From a checkpoint of a small transformer trained on Wikipedia: 111M parameters, 4735 steps.
Each number is 500 + 25 x the weight over its row's rms, rounded and kept within 0 to 999. Layers, rows and columns count from 0. Numbers have three digits each. The size before them is the row's rms in percent of the matrix's.

# layer 5 attention output (transposed), 640x640, rms 0.0775, rows 619-627, columns 0-159
098:501498519525498463460470534521500530513494497516492506502515534501526502498491486499491515487497459493501495507463529529492504475462440466544466478494482470534496501479528510470507466516543490508497533522477504477464508456517541504505530456487472521548451512524455523494474481490514497467516527520514510453487507495496481504486505493527471448506496543503479497514483518483524520478492474492456478460487490540491457508514535513506466548500457497492504526500493540439507501495531501
101:558506503552522492510511487472503475519515483497463560470495513506470500507514532520515526443465516467535528468493532493507508493516496504497471459521493468461491472503484466494504483520490492485509523536517480491501538507484541505506510507520513519516428504456518524530525447485475516510492543498511484511497543528471455486546518510533506519517483481494459499493460522507477539494500502490459524532466500511443510494502509516492527474490538525465502534482493469488470497509462513
096:507464487436550539488499499496488461492463462492520504503490508495520530481481525533465516492504507483481484492470482535510451473543469529497484474522530481494485501518503504484523479510462523524510540470491531460478529499466484461537476501525489467558521503514490557443484463486461528502514496490517516466467498506509440477474507485497544541539521463472508544549490518519511518516491485499504479516523461467486500514513483513528525487500520500467560506440521505525503487519494507
094:520515529460509471518488505521511480485495492511501507488499462529479470535517451524530535498499476485482477544509470506534461497476484523451503546487541469531559489499521525529545507460519484472505485484517486495504528537529477492500498521493492493504520505483498547478532502492471504435459463462499487497478504507477508484519498491496546457529469491487514528496520508513513553452468498470519494469491485476451447471454541529461516533486501505510468497500489545467534508482484508
101:494535528477536512514519493509495494488514485478508483505517463515564472520496511507484534484485470501484493550510478521465509499507454504513517546499447496475490480500531497490467513563484518526459465529545507493486470483488506524480472505528514516537461501492478528502478498520548473478509453472467531477454448501503495466491477477489526477433494478492503534491488522479472468448514492517531543475481454470497491569531507503557475511497511478500460470510521565472534533517500532
095:569513501499548539492502495484559453488467475498517493503486519500535530480509534479507514460498481505497504536503512465526533509498541515496484469497501476456473466463497506508513497495470474544472485486520546520504479515499500497507523496522487466518499532499469442506468494522475490537486499505494507507514496490457513506456438460535495512513521525494502490505495523459506513519521515484505462483490499512477495477521505473484486520503480545520533499509485489483537479484521506
096:555523549478465472489522491503539485516494504518511508451536491512518499486494542491522517508462503482501453516514525455480487490502480488513501504545544537477490506506479538470498495511485477496493510523497512519484474482510509499469513552480485469509543524500504492481509503524491528499482468480492487468524528537526500514522503477503542530537489499494492533532495475449473531474452491495511492466480527505518503490480472518498463513518523440481489493481503526527519545489466538
093:494472515505490545529482472496529487526490484492486484542501543481514455499476527475541512514486509489500482489522453502449471500474501532496500498533529500475510474478508478517496513486493512474513523502488555511521509480453504509453510480492462466431490528478521446513558547515492521510535548492469517513479486409475497506508470463501534517528533497476481499522503483485468501529488510525489460516456475520488476554481525487502526443469485468497491525518503515446500552478495491
098:518527514504505484557493453497478483548540488496480438480474529505499528504458486539473470526533437475504481530463499494507500503463449518527469509509520467528488454502549498485484465494512488487531480512479511508493460493490523505464516471458448505512472480490496499499482492520465507496506495466499493502466497506508539465536470506490514466511496486453502483502499454513483525542529480484506473487495538477489471547562493507502464513472469495472474529526479507471501517514523465
# layer 5 attention value, 640x640, rms 0.103, rows 620-627, columns 0-159
095:513502525477467502493455494530500492493484500492496513457515502483510515516477512455519520500554482512487505507495460465493519435508492451469520503535493490474532532485479495552489530483538502491505516509493491512503524476508491462515525476517527478572434471470507537506520470497476493526481536464475469537593473460476466525542483510519477509510495495466530519508480470510496498495507523491494498514491544457506478456423495559491518484494502500504492527491460489473511515556512501
085:503463497541521538500462438470485512528492490496459529524468503485520522468510450502502519525493507515503475472506546489506490484510481465508476520552528508522485467472534493505528516490501506462510501564488496486550503465503501497524486512465528511547519499498512490557513508460522499485509455453475493497485518474507512463450530540464500519489469475493521498552505515440466517485522521539469531511546524484520516481511488544534508492500488535484506559522535458501456500478478457
085:482463475494528499498524518487515463476508549517522477501484484528468490543523511468490491496470496503495491494542496475495528523480522482492523503527545478530501451514504449515478531519505460538499495504503503482525523499518520462486517525503477506510501531500460528443454520527479501498514525540494483457499502510543457502482470474482483524484496558549499471492528520495493497471534491503496528509513511501465493520500529504498492453432500479537498505507523526500533463521473546
092:490486564511507464461469529530521480465519515531470435477510519512498502486504477519489507479487524482493515466491495482527521498515494488513514509513511524527496539471513517485501475515477497513512508548518533493517502488517472491509505476466483535464486505496458508542457485482543531478516490464482516502479467437547545480507479484512473485485496506527513523471521543502489505495519491499538488486483475508518506492479503529527477469487501487466498518490449487483470514492465482
087:542511489492460501508545494520508440517527542537478503488512497497512529504435549507512523496508510467501493528530474465515479509498479493479516497475513536493439495517510501511473515477485474514457477479530488491508491440438521537499515536535497494460452507503523428528496457519461568499454510494517476502470502512476456476507534445544492499561476526490525527476500484471512478512483522510472508473513511515477494512473470488547503503478493476498492496499510515476488535498494512
093:483589521519489505514523505456511482528534477483459489528515489499483507513521487489506500508518463505483466519469486525526500494533428528473521539507535508499510510472528514503462496470510541542499525502486520506526539491484502497501512479504487520508496506519502503510476491469484487504517499465530482502497475512532509504533509497496515505487486486538497487495535512516509528462446504495510520503459481520496513549505545560467496456513508475503499504478538535495534526518472478
093:496442521530465505545535471508523487469469535488498495490508502476498501526472548512541521516475497501502498482501490509449487492515520503451522508501483506480492501447515529518483503516527487507504505469505497453500545550483479522528500521495477492528526518498507544516484506478514486481447468544542476501493504506500520530461524495497507512526503481470504483460524479547485474512448494510492484524495543492492496542464505534467539456473515525496478499527535520496497518473463502
097:519482473524518521494479496492506506510486531498477468522506516528509522523509502485498515468502475476479519462462475543511494492515532521502485527491531499466488476467542483505485508538485464522471509513500477504517504519496485479484495531487478498537529518510532487501446504510497515459482423537484496534499491498511493471545520457479533495491500462488494513470522552517539509522468506532471509465488497479470503488491497495540530472522507502514494521465511523481501505490505496